config = dict(
    num_hidden_layers=10,
    hidden_size=96,
    num_attention_heads=3,
    num_key_value_heads=3,
    head_dim=32,
    intermediate_size=384,
    vocab_size=549,
    hidden_act='tanh_gelu',
    norm='layernorm',
    norm_place='pre',
    norm_eps=1e-05,
    positions='learned',
    qk_norm=False,
    attn_scale=0.177,
    bias='all',
    tie_word_embeddings=True,
    parallel_block=True,
    init='uniform',
    init_std_qkv=0.0484,
    init_std_o=0.0,
    init_std_up=0.0484,
    init_std_down=0.0,
    optimizer='muon_variant',
    learning_rate=0.00984,
    lr_mult_o=1.5,
    lr_mult_down=1.5,
    beta1=0.95,
    lr_head=0.00728,
    max_grad_norm=1.0,
    warmup_steps=200,
    schedule='wsd',
    decay_fraction=0.851,
    decay_shape='linear',
    final_lr_fraction=0.1,
    batch_tokens=16384,
    max_seq_len=1024,
    doc_mask=False,
    train_tokens=89370000,
    max_steps=5455,
    dataset='wikipedia_en',
)
Each number is 500 + 25 x the weight over its row's rms, rounded and kept within 0 to 999. Layers, rows and columns count from 0. Numbers have three digits each. The size before them is the row's rms in percent of the matrix's.

# layer 7 attention query, 96x96, rms 0.139, rows 0-76, columns 0-47
088:523463524480536508488522515476476477492499515498491457470487492500506511478495470509510511520444479511500496472491472489453464505496545522551517
090:499537445490500519494486500485491499463574500520497509523509482487483531494502471493516494494483511448482476487492502515469464449533546492505469
094:473523474533480468512476517476472474520512502490469446540501525520509506508538514509489495506515495484504498497456485498487484487503509537477533
094:499470485480533501512484484488483491503536491513514492523497502461490500531489473478458496502484434491533517493503537515498534466522484496485467
097:487499511512479469494488509505448491507516444562514512510488479480540530468474534506504520468462534486503492473490525483529489483472494528557531
099:500535504476465542484501493507527521507503498515493474490481498499534489526551547477509479494480477471515503502529463495494526504530499567500513
098:457514505520474513514490511455502492501502555527516558507486492488499500496496531466548525473479444502534463491487487490483510508451457521508461
094:501476502485524495510468478520466498503452532518512484516536506457507456475509512487522525577539519464461445523485517473457501497501478489531562
092:501516547507491521507551486435531503452496486494470521540522500485461480481493474488534499473497504496513501496510511523501512481508474485547488
092:474533494532477488471543487539505490540530516515481507495506503531527546528462498512492504501500458558469545513518519519464469493535475455546484
093:509484514453523494510469526475524515484523550468524433482512486521561495479451496506516451485483518490503530519487500553530508490527510513493474
092:512532485478504489505509499516521475468471545525527511481490497515542493503493528530533523536495481515504537482496497502537475534446508485491485
093:504459476492518475524464532509453498521521485468482484448487506493477521569506502512530549504511470522521478495547469533515499525489464474499516
092:472473497476516488426511505512523540503510502513550529492526546505453502544486504489508459511510520474505492515476509465472511496460490477523486
092:509549497525466483530474484460509499461550535457534459483492532519501500486482528490481547485484506481467538499489512522460477510519504519497530
096:493534488503515535507484486521503490504508497477459509496487494494493478417493514500510493460502484470500478551533495477569478506508508465511524
089:477474518480459504526533528536470520472478507536515508505551530483470510504495483508538483500488514530488532539456543548519476500472476497495525
090:542499450495484494544502490510478450474510486504513465506492513462501456452530485457502452482548521534519559519480494485513488502538513482529484
093:489522534510498487515505529468481497509528516531496481550525480495505498483487489489457521488538494471472510440530471462496501517499480458487481
091:499478480486458518484472506480493460512542510479540498518522482527510473496504485506435530521463495523511484507532511502529496540504485455547491
098:482468525505530494471512498475495481534497546474497488499536482508512496447480468511482520501523509492504516505507469490526546511512444518430474
085:516506480513454553490546498539505459518512489490532474474484496496509496492435521494450512452552491467484512518489522491477519506476488503464510
095:466528520510472528510473488466464515495503543462536487490468507457515517527528497464483506519530500493519489481511510491556519524496503493509465
094:518535540493507489468460501503482476514544484494480519509473519500473540480450528507517515522489527550535526505506435490484516480502437501526498
095:445463466492482480548478520485504465488500485477499527494453511474477511485540499525484468499526489485501521532482508483490512546502491515500534
087:484512491555464469492422505492481531520500472521488482501569512483468528487498455496527484514464507501496511492503504518503486479497528494481507
101:493484534502545482501539519519490525478471452484533483519508503484538486463477511508499483520523450517506495457468501494546485536511490494492482
088:456535530484459444553469492544494519495495477495512478528519499530474495518518473450496530497500497516464521489499516494528489479495489486550506
101:517491515497517547543493497481509517512505499514509497499508525459545517522479490480501484533476457493497520517478513424520501504462485495491519
083:465508507493517526526432513502496528469484538535468465479476516480489445506469477517528498511487523482498553498527481444476510508471517487497523
090:507518460513511523477524449455483497527535458481501509542465426550500491528461491497513490491510531502470469490504484529498487533459503499519518
092:459478486509478469535495519472549508515534513525469508502490443503528522521495535471534436472530508532497503539480490470505515471517526501515571
109:461526529517504526461495514486489519512487488487469519521533496537481504517535450513525494487501498478522451530514509528525507503517467485508548
099:512488509491534525499470504516528526513458527506488494446523465520489511533512518526482453477489515496507498518459516453465507471513547531486549
098:479545524523486535474439480480483495478464462485552447499506499523508496482499485508504466517480525491528518507508495494541491502510503483476483
100:524517477528510523521474479489526445547493500488506498483450464506547478494540523504488514497506455500552450525512467449524485497494490466506494
113:475505463505488507458513477515494503484527481489518527530532505456513519465486499447463470484511477441516497502455553482485523484504494465486464
098:522477509459537510511493493501485504500510495486513501519469445496484474513523457515479480482502543446500471478525498531476497484528537516493507
105:481478516436506509529484505507500481473524537520507449498490494533556501533480510473492463512477465487517515527530497461477501520525512492502504
102:520538461470536470499470506484489485491507508479456536497542521536504484504535507484539472493468561535492517507482472547531506496515496536526470
116:511490519453482546526551531494457474474478461525512493508477511471494469534521508529513509533483504519492505495489501517532449492432485486552519
109:510495463519496471514527501537482474511454443472515480502498454530512475435536492487467472469495487530495539486468539479512482508508526510471500
105:500477501480489497456496497504539463472508466491486533479479484492554530498462524551482499494421482518538488526509522524542480502459511503487502
103:438496470518505455500468543503455479518530496513519485519463516475499543497505501471524488488512492504542500481469488479480488497491520520531483
103:503480481502522519490495515528489506516522480483501520523524501479466539503481525530508494528507453532488463504489510498493469479536514512522492
104:485492493488545488498482467502486467517458523495498462484516517473524512517501501485488553545474451505462573505455530475455474510502474478502520
100:525489537504539515462506461486485505495512463527508447524504446480518506503462514479539523477496554488484474512466487491513535472496456512511499
103:507506481477508535478538485527485472491483514506463565454433474509472493497505469508555472481543503520519503520501483480469494507496505511489511
111:512541543484491467481548477513535463495496474482545513479476507538480524500466494499514531525476513504507491440524498489495473494484462544578467
103:497541493513463522490470481495527516506514546503531471503518518520451482507518488507478510520447529518500518562501489523464487442539518484505457
100:500528426477484515495471485515486521486539500523518499495522493539508501536462507503523523503461499440510488501510507533454485513444508466476526
106:517495503509504496545475505422512512495520501502485499506523464509480493517444469494527469469513505520500533547469482453500488461494508433519479
102:477512509466523478488529517478567542474464519540549481520513475514532512507520567519528458521548486500514478522441520532463499514495488513491486
105:501426534455528466499506557487505471534505489510531495466532505492500489481491474468478494504484520498494459494498534484508558488473474524505510
111:465478475494509456457440483512437478534479501510510531511488464521473515523514506529453532552526539530506495529545514481496529537495481440510501
106:499491486514511512474528463480498495527518496563533490535558455498501483490522456505514478516504474536473541529508468526514461495505477497494511
099:492529487518432495557507514497489465515525523478541491467461471488515545513504494505520506473569475497496500523462507532576484490511496522485511
108:545456509472520470489486505473468518490527520503526534494500516527489511496508492521469541509498497502502480492497525521526489540489516514495478
107:483499520470475540484499470538537540494469534514544535497517488499492473513494498505535488508520511500493487461475511483538511511470552478539467
100:504536502518474464543519493514483507511462503550481514487503487466502506457545507491517527467455497510490508513482504431488480463509527500554493
113:492480526490462516528483477491512482469504467470515497553513534468452453430523478481498522506540497469509509527482488515487498505483473509506514
102:507510460496516519483509506532491487456504477508488468494503509506545479458472502504473453521518519487466514562506518499518481504566536458523546
102:520515489470512497503454476500432524517494545514523490513490541475516501478477516510527473525475492483523485524468487478524500459491507532479517
112:509486504495471460518466492529506502503487476521505487528525515515530516495517497477524519495535540513480448464486530491517477487475533504501565
106:550520494464519552494526483493539524504525513514513514527520482540488492505517533512511495488500491459484461497517499499478479487463530477509488
103:497491483466526464494518519458457483521552487505520527536497511482475528500508501492519496501496503517504474448500483512520493498504460506556463
101:513474530497497513521473486515409503505489455505512482531505510458522516461509477499515467502486499477489490521507500462556519505483522466501515
109:485484479460502505488459502493462523511519505447522510499482521506456523521505448508440490515530500475532501500512526541515556553505491451455459
100:503505482512506537509466491495509496521495497478470505502491516485476449536539457496515508508483522520500470476547456533504465511523534498518481
099:515505534517483498498499478477506505480478506480518520522462527476500495469502515509507538520533500485537466524519476498517500492471469510497503
103:526490513540497467563491539450501511528505485466472492472491490487501491490510499504495447455532502548501515510462469494499494508543540510477503
104:496483518493492542491547543490503499494533469513488519510493498455436462472502461476490531488519505482492476496518486500450537492492458463526489
101:514511524516485474521494471506485538520481518489512528506540508481496470453542468470515500493531540449492470464473471523522520460486487547470492
104:482460538512535482490497500483511501513484458510507464527524467522508480550488504493509466513545533474503460472493546512513518510511474515502546
108:502498488505491493473497488492449519525494486512461494522522503469482488497545510517468563528484514526471473505538532514538485525484504451471551
089:493503499479509463486498503498496467487516485495515496513479465495505529453529463533470506493454463517518468487513530527484461446534518523497510
106:522456484489545481449460502482525529515522521512455522505556537483501510481493493493460456502469507522453472506499529487479533517521519526466462
# layer 7 attention key, 96x96, rms 0.151, rows 0-76, columns 0-47
093:484475538557543509477532508484482443502483522519503511509483530511541517447486468540545527520460516491538517525502498487474475477515544501493462
089:486516480463515507496509506551503495527573488504478479544494490484485493494516481514530503524487534464523525533449547516489460500494513528528504
092:479490467513503493522493501513499457521504492509472463496513512498494471524477501451484526489497509504527487453492538545532519478463524553485530
097:517504486495527477499482506486478493494512486498491485521557499447485476529473511491515502479492442500522495526560523580493500482510503505521492
091:491472480529466469483502495519492499491556521425525474498494511536495489521539485518501514492480522510504517506482527455515474497477481524536523
104:468517505496472537530473490489505478517531484514556522496537485534533517568529504498494482480506514504500518478507446499510490449507527527506497
100:494482525504486498464512496490478513503454492511471491493505523514523530507553526447530466454475482520494483475529494513464539496477446510517483
092:523466490517476496532510515537508539499522513522486477497483519495538470458460462494473483521539507514500444498497501515467518456508532492495541
089:469507512524480480492517534488527534514487464486514509500480511442508464487508480512516502516487503567457452499490502511458491551506478519476498
088:484513468549502495450552487515487493518498535492488520512509515492500479526503468490502487498484508491477496477491480520479518552483478476516511
090:484500529442530491523522483493460499479511513437564495471514467490472528498509453490507529465524532499473516526521484558504494490515519500473494
091:501534491458517407518502491504494529495447492503490506514510478503545498503484503572522501521494480474564505497514514504501509514463476511509472
095:482459504557511478557508508518491485488535508524470456494469485543493503566506473523474514498490471502514466487498475499551532501542473513512490
089:496554511493532499497473512511509510490469496530531542515479491509473489488500496492508459506561511481473500468474516461471534521508506527500470
094:508506501564503523496526479480511505462537503510474503461502488495499529496498515459503544496474506482474520516497548479470534510523496548509470
094:525490508510538498505499454459501494463524529498462573507495509513495484476517497488476503478514453549512538520536475468506467532506521548521496
093:489511512503483480482548548526463502488526511526468498502528483466492463493507497532513479552503528515481513536502481485528507462477462472481502
086:516497471444475489542530502499450441471519482452501540484511496489522514474465512496498490570517521505472508482464482517499481531533540491533498
097:527528541478493466563489509512504512532524499525479515507496523508497480504491490470518499495490474487466521516490523535473472512493490445479444
094:516491498550501485477511490494486491509532501498523518518457481524493504516522502505444485507496477496494520528473513523537485510499471526551488
098:489462534507484525491489504477537470474478537522502512509501486517472494477472467453515506527490494535514505520508481505493519537478487475514472
089:507468460518511566504503499478487484513528489484510523496508478521480484482472492547516502498502489512474536478487499532474519518497497508473520
094:532535523491483521496504555487486491561504554471498478520486480495520523516446481479529545484526480479541472470485488489533509485544489512557492
092:494465513524477485487483483504494473476501520496465502485470498524519512509485521526570523496547516517465471536466466508511500516466477534512503
092:518513499544495511526512520534487504459499481495493507486540500513512560466479530520510480487496480428509498560546475472466473537468517530509494
091:532498487471489502488467527490509482482463474538484544524513548512454533501506494523478529481465500482497497470465483499525496502463515488497512
098:516479511507570516513537516488483458489498483488525458495529536482530471471496469550494490526500456508465496440510502494523493503503492494522469
094:471512486547499486540465550477510495543466497518519508485440531491494506487499471524476526499513515508474506496546552523485488444480521518489491
096:524485499514508501482458539486475468500485502496477519463472495498518490540528506468517512543531478463516514509489508487468482498491506511492490
087:472485511480502510512477507544492502502459530521502496543489469472527460517454476521553531457499533513504535476481501468510476546469474496493495
094:502521472508479513499489482498527495528567525497491535505419505486506506470535479502541491504455526420467508482505488538511493513490442517484494
092:470523508502493484520506486546522478532559520479496525496499506475483490510494502549505512468536504490507484505500480465455557458479537489517517
109:505505543524492510473500522485514525520522550539512482513497495508508473480530461474480491506493447548510443524515454471523503480483465530489529
103:480516514499512543546472500518483469495515464570530515509513457529469475506483525525485485515512545525532531527490469455465501458471538524497531
107:534519525499485520494472518427480507485470478505558544490465512502506532444505486485501514497508478479477529506504467457537487510501527529480458
106:538491481518493497490486459480483493467514500487503512480505517528545506500548527455458487491513444489542486490491472502507489504498488502525523
114:541530476492478532443505513495490462516534493459497534538497505483470521485496538434511466532522466495498528496517524507473507491523512510529513
102:510497510468506519513499509521475550509552464478561464535491494474500487500521503494466497473487519472501518533521531543491443437532502484509504
108:484503520470530493504518514489497465504536554481545539511524492511557510510494458548517534468496458477517519559507481479474509459502537486488448
109:500499498444514455518500487497499504502517482491469517468494490478509506501531534456490496536499553507502487518488480482550506486525531549516491
111:488480513494481492514527531484470479538505496506460498485472495465559489525526494549518488549489540505516498517487503515511478465515477500485483
102:501512478473506511519496486463480455499484472481485481500534512479456475472509521536468495510463488519519510478497501507530496500537539487499466
107:490450495471490476436469463497505512478464480481524510514523473540524542503524510529503493486475491487533521552545490458527466507460486490505505
114:469485486508482490496523520559451440533510511495505444544502527520471522492477489495563487474505507507503483485467487503499495495485512516553503
104:511483501516521524500507492496484494508516488475482527520533552522488523468504507548502487504498483480511471515515458505498472477540524516530514
106:491479499545525497480492515486463488512457540524461475492485508456524475490460502459519545524470500473516504510510534514465509509468523519490519
104:494462499503450553474494470496514486490559502469513464512464491492511511496492478497579500524493567537511480499469476461511503512516483493501498
105:486488511521536528485534504543495497463492508547468546487497496493502524442497506530554465505505498463502510524476474475503489531505498473467513
104:490523509552512449475508503495517483482487505494523501467476511526513508487505495499505488534497500509495487496498552490488491490481457536510459
103:491523482493490518455505492482502508491466504546511513507495495458485511509511478471488512491504542542514476536470497541485507464487479497494533
104:498499460459509498497477483530493533510526500519471484521484464524494502526516474518502523477473491484517486478453548500517526498464451526490477
110:532511537476503484501440502494506480529517531483487541501491496464483463466501500518521519480540491485498511523471515512455496519454480483483484
104:491556513471478503494519495511495543515489489508526451535523493478511480477525529525519463480543514505498464495503449481465562490498508503490478
100:508478557465517482519516520507478473490519477492535497480505529537465503476519487439486489519512502518496499527511520491488511499495515485459471
107:535527494524469436514468486506506533525496513535472517518474464532460495482468494511475484493506494468525469571481480486524513522504492497532507
113:508505478504527500490530492498486492517522546525507520505516523466505461481522515508484451545471519485500514516462504518521474468455475446514491
103:509494478498468520520545537503458509491533514471500464416520464501452527507482495508492535519511501487531519529494497517531536477456499515501507
109:524477524546548510470510463494508505480494545509454454511457488521480537476501495486483529509491493473502500530510538454525494508550501500520475
108:477526479415508506511507522498484532525443543483543487520476491509527508460493486549505498496564515519483510452504549493527504501527478499531522
101:513523505483473477497531496510482547515457508500486488483540524485487494486489518476489525517500542536556519520509524429462450488486516469545504
110:483464524540481495522509549498513517477503471510470512514538492475532464469462517511494509521524498519468492542497521522494479540491497546522500
099:502494467486504486496541479554478507480538516465520507492489473485506468468442440539469507530530508535496509516496479494506471535511531545513534
105:502492501452505480513497484502455482458526547509470488505535475502486486462480502502499493502540496496508509469510496534524495467475500547498518
111:504474476512475503508480508520508476505532501494502512504468563524532543456492481558446529497490530496500449463478519489481501456467548485504555
101:517533498448521493526457489477533553540514524492500503523459476493502465515548512527467466490519500494492523473500568521473457477490480512456511
101:531517507511507466509539506521490473521548514467495460496502535489489499508526521455532459542513509486497470484481511519526516476520472493535476
099:520471510474492481504492508459469506495513512470491507509472516525517509467473470527490533499520463493485524535510510474506415516490523521519489
105:546533539486508507531442530485512499486506493530491490498495468514451510504476497494499501483516419448489512538508521542545524502548497497488476
098:507489470507515527518476516506506470515462498525510547489457538479554519548525479455485515521471510483487500467505487535513458476537519510506528
097:527507496533464510473511500476509500451489512535473510535488505517509506461502527495476504498526452477476480491533484520506490499492499486515530
102:531503528495486523554504469486473500498504479486488500484521508499471501496517532467484519472496476514491498485486463510480522501493522459490510
104:520501545533492553507522531489540504504532478485481533505481499474501490475491473460513489519502530538492490536501514517435490525550467462480492
103:502477509460481477515507509517476528482503480510509460476500516513447516500510519428499484521525525521502523471495517526490494466488502506484519
101:482469528538476534513478532502490495535558484454571463498471524528495494506531493543492494474506506514477466478485453516481525458483514492490537
099:512476481500483475475515492494518505519508528534451472514483513465500458535517475487450511520484534533536485505517509487572515495554480458490553
095:516488517500513517462509497480460508499533493488526462495538519491488509465530505480451494516444521484540508552540515506488439435479509484506531
109:520494496453513473496468482530516470474514494521510535484542507516483491498509514461508473541517494501468484514520493483467501518510562516504500
# layer 7 attention value, 96x96, rms 0.187, rows 0-63, columns 0-47
095:490562443531504541504548532489477494494479483473492469439491508513479502506517529523513474487486517484444441525475488525493493501471510549499498
096:496503465487504507521507466498474551454550512470549530501490509500522446503477511492550502519492498520499508524518535500465524506502487489534489
088:493491490463539502467526521456458522511516507539466477484504479515491503528479495492518528495552472522481524487481529497505527497473500489534532
088:479480507484523460454482492442488521527503486523496502486513538495453514518483511555502456491473514444491491540530466514462500520522507507458541
087:473533456498510440513512509492493512464541457526525514483487479464528517510521506482501481507510485556468511454518556504483516511452524517486487
095:538448484525533480469491476453500526521513514511515517509541539528521511518528524538546487514524502478484486500473536527519487530474512492482484
093:516519535477472497475518484491526483464495499490482485505490489503504474491497483504564474510515488469581472461492516543512500561477529491542463
094:484492517455508523475531498536505543527472522520522490469483522472512559478482480485484455493505484532532530494527498519510527497486478515483494
090:477503495526513541513467505489526495494517500525533490548487460467460521532482491472483451509495508542490473512492527494472466517509546463521543
088:487458489467524506500493502515544489458452504510454491509469458514468512517520494482471490534509541492519483532495531516512525506492536489513499
092:503520440510492525500485518528500518500519549494526480500527499500505444483475484547458487461497493497531492465518494476506482482456493510507506
095:465467482519530493510514475495515497476477490526504484469555455490493471482497478495566468470466477505535493517491525459515489492566501535473505
099:509476514524506502482527510474558510508508476506478453503472493499529459526523513542512527482502508520465506533500455531512503473527556542483465
101:482545518541442511496511501490467519502491525488481495520528485525513475456548476524519486461495466482528551513498532492501482504512505524463537
090:490524527531573532542491494475459480473509472487467487528490499509504522484525445480515464494531525510518514448560456487499479499490500504521518
094:455525502488443498548476474509492469507497516540510479499511542476514477499535514505523490518518500451546495497525536510490535544543492515515547
089:518555527480527516518455512524558505505504506497491454505541503495525506500466489491496481523489477493507542519473470505479453508452482506500548
088:510494465484414534504515509523504498489503454508476503481524497534506509480457507485499492537495476496525481542550512505527538529481496487504484
092:469532487504520480473514484520550518516523480468500522491535509497512477519470457462527496491522467471479494478507459504504477466518545533537543
098:485457460530493478528560474496523529487469538512539487533508533483466507515522479472510517501502500456508505470515450505501447484474501486493463
100:461464430502552530493499519518502514511495452515498512449487522513483512487477525510510507469468523513521499485516482512486461506471502488518516
092:478548501505539466526533452484503457469483472480500500544511493525485532552508502505500490500498503483513484527502475515464489484454524502513487
095:503478502494502482526542485518497508513455462522501497482468457526534474485482524475518481493472460447458497465492538460553531479497513456500542
087:538468468520522477515446502500511528478480497466483496517489476522488477484524463531521462527506484533461559502512492517503508485483534467484492
100:488526465537541509485525458507495492526445493476534477488476517475452476540507493499555481537542499493480489508491487462515493502522493560526463
092:509500504479527541464517503492501483506509509459522507494529486513500521496487469529482511541503524489497486447476540496494506530469482526493522
097:546463473512497469502499489498515477487465496535495500523543516490510532488502485477473478448546532516478450519516546466502474493502491536505466
098:532502521521499471463521539507495479527521497479483523534484502502458422511502484507510464478500552512510529495528529474524498523499523459513512
093:497489511481460529482535533486498468506481511519466524480480498525511467530555508497491526505484507475506511495515510473458510494482492479494483
096:517530468542519494485508515442481503495500499527489482542511491484504503455487487482500512488524540488493493511513449464528562507471499512492508
099:528498479507487522525462468521500455482482513524467486502513505494488511534494503485545494460489508499468488508570529505504509488540457499482509
093:490483496498511484495467537518472538413473536464505477472493530503533484519531494469493503499506521524515485518485494526481500548479526459493503
106:512493519477482448516495491481470494448490512473465537502482511512491506557502517527491495466484511504491463501457541550488522486483518491545503
106:489489471521496497461428541517499499431493516501515486485528434472512491516529518514527497521481457485501465498478483518448498498503518513506521
106:476490509504508545526481507508512465523485520441502543494560476470493550507515509492478519482486497497457453514484512482490482525481489554508465
104:471550453506460489557482522517508436521495498529524482474513476493506500466483467472505497505450470530444494531483518488514532518524448487554515
109:517508458512469470478485463484552491532508510497477487453547467487530521469491506501512512458526480516485530523442529473491501470520506502460497
104:481483522532471517459480553497505535478493476490466465508478518491505471518488530529508436501468490478460521491472559508546521490515497501489509
108:481523490473520523479423534475513486488492507472452482488494567505504474550472479489510482477496483531514520538511514473481507485514476527531496
110:466508493521443521520512525536437520488473528477477562487454510483499515459513513496512478459489503480548495475531501502481524491525491499476503
105:503485455520478510567486521475472530491552516496474508522531504508545497492500506502497509520498498506494488493535462506509529488496477548480508
106:455490494469459470527505509509509525512503505501479527496473499540511480481507523508528502532477464540536517480482489539492470506536441551508474
111:529446516474496487527490525501531516518496506494501501437481463478459550464529523478569505529462504498515501464510475502509551477515536499492485
106:470462508484523465478482534503486526501536520499516480514522506486525541512503492488507536537485514529511487482505501468492478539463511504451502
108:521518515486494520485508497482503510492469469494496468537491521475506542496506490469484499469494505498494515531461513550502504543528485519479553
112:500493460517494525482491503479500500496558545525488504444536491505500490473509506533517491465490511511471536480510549501496506494504517470508477
110:502457520516496489502523517493506492540485464485496553476476479491553506531472493460474440515509561440514491497498475463514495519504530516498469
105:477488546497490499504496491470496504534507493491481490494488462432479458491520495484531513493528466495507497465473516478532510519443547500527496
105:548489507546498552529495492469439480535457511527525478548529509530494470489464486547501481475494546518532492499502493526511519501482506525504477
107:501470526524471516499484496536513533475519463503492494476485505523501487468504461480517509475521500486507533493505519480472484494512490494511523
110:517502512528458511497485525506492490486514509463509447455501498506488489490552503507493542498530521472486501502481468530514419517500493459498475
109:529466503504513530493469493544471496492508527521484495469548501508512494514530468511491506503489541507463479537493507511500512544490540479496505
110:457514495464528511456486495477545497526505476479429523502530490548526533478510479507514534545500521513467519481550489516518501495499509488520509
101:526570492460511512505495531512495482521509536504479450466469520505520473465506499516478503471531478502478478491537525496502478478507494538485536
108:488486516492496495469500515504472501505507442503530514460509503479486542451487480495486508479495520471514535487541539522482536522495476488534508
114:507460481481517509483476554496465519519471466530462513513475475493534496476529457528456486485512466525511519517449521513494557478518523516535489
111:500513490506501513469484480525495492518443494450501476481534467516494454511486538528533519503517501471483518496518517505501458512534499537460527
107:437494512506496476514527474517520468479478522535447461510552520498515539517530482489524471478524520482522541476514485527531503495496514478519484
101:478541517499475503506512523511522510443529536473507535501510510497476476510463476512478495481465521534514498533522459522512482490491528536468477
110:587472470527474471541554542493515505494476523484509491530506482504465474520541473505517457486495513520501519468536488477484489514474538507507494
107:500495471472504496515497486513510549502543480507541468524484514506477505505513481512503470521465485494504540493484527502470529536492524486485503
108:541503492501520502510531528521544529458492534465461474552502507500491512470493476501483495531463500471463507471493457452505532477499480534503498
106:490507510467520488482460489551466455539495443509483494561496491491505470499505491510500530527477539511487523476490454464500529552550482534496497
106:549467525495470462517468506511525525540497478542507526483513521483500482522469493476513524442489525456455494477511512489533477517549490509501486
# layer 7 attention output (transposed), 96x96, rms 0.234, rows 0-63, columns 0-47
096:520530518558511499484464517466493550503455531481520486483490519494461486515490505491463529465533455539472480528505512471487494505438480510486484
088:455511514496515491487506536532478489521540522535484464474515536524468486501524532505502505495507461501511516495477508495519502492486465464494470
089:520469485487534521526484494486487497509481489456521457487531507446447529514514491471493504486513500452475476516516509534451514490574470532500481
089:481477502483457497483480504491502531492488543529505507440517504477533421491543525501505491522529551486497548505516545497525515498503500503474473
085:503498526452532516496508489494533530500525525498498499498470493487458516470494460544500532506505520521500527500515498475546508527515468461509546
094:512494475471527490528502502480534540529498485521546444481531483508522503514507494478506489495457516472529476532554512476525509481487542516497494
090:537522468534511533485512511545515486489523517498479486484476529497422528503513535516512500496516535517534503479505544477483486501453476498531519
090:550489513531516438469475478478519516556503522484488515498492505520530487492467510488487479492477507483513541511496496568479489519506453434491486
100:510465531510497488482497514450498505470490509473481495434486505510499543551509479474537488554501487451514504528475514552529495521485506446511498
087:480498471503533496545516511504499482532504526464531528527504503488470523463502515496481513521509542499500477462475543550472525517459516499517506
091:491502540544496500496491469468496474512542455491483494500488501531476471496498531528496450523534506524475480515509464504478507501506530513459478
091:453514487533510484522493479489507470496480513496510497516523480506518515508535529483507494493490453491502484479509521525514480465561446496544499
096:504500525578513511511499505500526466477506494547537494465452546504518505489536471480512540496500493506489510554466492505506500508475546520474515
105:496523478534452469496525510527470479504554462516526511479488524523491507503513455471532500437489518534541515473517500478426509508474461525502524
090:437485495477519488490489495506506498510531512471474497483472508530469526507506429532529491509505532484475520521481463497495478526471546531495518
091:489541502514486477474458533451512514438471463490469499523496498487474501502499485483489506476500516457508531494506546498504508569519491469536511
088:451464528521458518453499510451513481506455455495455491489511522507533523515474525518483522514498475519506498499481462509499484498515511513496546
088:497516500502521441508513494532455485512510491495485435483450498538498481447454494509527537531505541499495549512534488520470471458518495519520455
088:465530520543477525467486462473501534490505455511491502477514469513479541516494471466505508506545479488494527423461516504502530459516514513497490
095:496491500495531519524518479516474561456497508529503489494501519486488527489469464508497463472492465536526486500491471503544521478506501448497492
090:511472481498469488499487537508506506475511501455491482447538512492506456478460517488557506508508516511435495491512499503487494493524531484507496
088:507552526490492532489472468498460480516443551483539504496499483505494480493477462542523542502470518548452501541470492525479506544508505474513495
098:470506505500500478516531494473459508542508493503465516447478498499479463483530536492526484495472508511477482457490482495500486481518498486504533
091:466486510520482555487494512490489500511529458460501450499502488471493504498520519518457485488504530512481499500532470538558502489502491505521491
097:487540515505509514542490510483459509517477518497491501475541489518472482490503492541501450510506467472516519484514512476536501542506488556482485
100:529531485542545517480522571484521490483501477446546492525549535556499506502483487511485443548523494500476520499501482497523512475501511470502479
094:516498476462470528495505477462510504479490532487504490453491457514518547514515492475487460482467573498545476512492467523524493489497482524479501
101:531465543546560499493513534479537440496519516515503466500459500500467508474495473487509516500467494532492517474495518516486505513497513507521475
091:536521491455487466470496499486498445480505503525516500516483554501524459528529457506460499487537497541552507449491478465492510478574530491541486
095:531552494514488494498509509499463513492494501509542508489429479457503541520559492493473495561472490444489500510505473483493531502504471481489472
100:541493480540486470488504481519464483480470495541549530482512518491507476522506513496500503501510450453475554500473505505508447490504478517542520
087:481520500516515488488506511508492527500479508470497510502511491475483450460538468529512470554539526500510467520529499505465468509481524468522496
106:528461476514494523513510462496501470511492510474525479466508473456432519510494492555543493478480556523484493511475546477482491501466521525516520
107:482510506538499472469488518516500520444499504495496505478530462499491509520551484520476507502512464501454482485501462540495530505486535474507485
107:486541499470459519555491476464505511487503521472529517498553479519540524527509447458497493493503528468517472456526516502504499494501511480457482
109:470541533478457501523507503479486476495521567534435513506466487543508511509499499511514529505495411498476496531523540479490508490537476484515519
108:474533504538462507510487464508534464505518459512489490478499483515520539462519500498533495517505515530510476507540492490512462471515465500459497
101:496519465554508474483484527462507520522514473505487481509457486473496503502558532520483509544464489484517522484479550501511458517499483505471519
108:482484499473498472491447507482525489468453467497441477501473523522489488548471505499483472474496478508482496499491499550506485535527502556506461
114:513517505529482493507472480538482513471545498480484521472469482483514482492501492494481514496517536521522525445515530492438491523500504505495478
107:495497457466480479542531489506523539505498472480499473489525509509526509509526495508505517539529529500519503514513466449494520425481502511469484
111:485465510485492473518488491538528523510526499521472533537538478527495460490476505554519545457483479481504540492491509523520489490520475517455531
112:557437481493488514499525515495497508529488489494469524481539489506493510476489535475489517552481530520519491498544460436545491520507522483535474
114:525439530532508515476498524521506521467478554501518449493525500478540489498495481457565515510539517511505500481519512478508484553473486476479531
118:509508483540450508468517474504533533489501437517510460463479499536481503478492476470521505498524472496530498558475520535505494496485544488514490
111:515485480500482479500458471519500504517578493551527467525490518521479500502526505473499482462531522524458473514533509480514523481550501485473536
110:505482464483536522514543508514491509521505543519482527483477492505543490509494508495497509481509482466501491458481518515515492515472513479517494
113:520472478484482534517467469481542481513503515454484497475526529498464565476529528497466481505493459502500489480533486506480521504499511494487514
104:556496498566467521492468507472504487550459504535493509495486531528511479497476496500506491450484496461522525549490470486488505482459531510473503
106:490496489533439540495531531514504493473559471537562529477495526492495486472523494498521472480526506501490502479486502481454511513538512535513471
110:462489476472500490477501522509528491490496501477500499530511493508506491483488515496466510472548496531551503548544493493521446468468524483526488
110:503498478526507513475503489518541483533498522507515482525557534460545507530563508471494477495526487478486482535480500510491474508490529482509477
111:469500497503513470502490511500523511551499499442478528507521486496540461496512481496533525499460510485484535489516482511501515502481483509574503
103:507514519508492450488494524474534484523485492517491491489461535514502485529473534504484530443518466496495460492539516462497501524461474550478525
105:479481481489495528468489510509490534505530502528500507515516486498488501480489497519461445505474534531495517477464530497439516503502463455532461
113:487485503526527456478484505501512524502487487511484465512450467477525503503498439509497492464487503472520453532505505500486533511534495543594503
113:477510502533478481549514509546460460541495549478492466502561478484476470516471503466496478492526500466489489536513516529505465487454499557498515
107:491547497451482462537494505482487494476495478556480508513502500469471523477494526493525492460499543475552525505508462510486506524470514485505551
103:452543496532468493480527480506509512502534543460488522529485526548501500476511471456496532482496526538483519488465496495494473522488533474485453
114:502447488543510503471554499473513484495523543497494470516493500497485555485465427557493476511481471506517519521535464490540480460484530532507498
112:452478523446470499499514518513478502544528479481474433497493523504478472510493511515546447548460521507517523510484473530513517534510490468495519
112:503521474499510515488525483545495519476482485503495486579506474501513540512512539517490506484451488557505444481481508489484548479482470543446520
106:487578519471504542503507543526509494488503482494506452526523557472496496513505480483515547482473497457508521485484500485535491533523500557512477
108:537492471487494511532521518489517483487489455485518494481504477461527512450510499488489527475485458481450533487477545495520521444518526512511507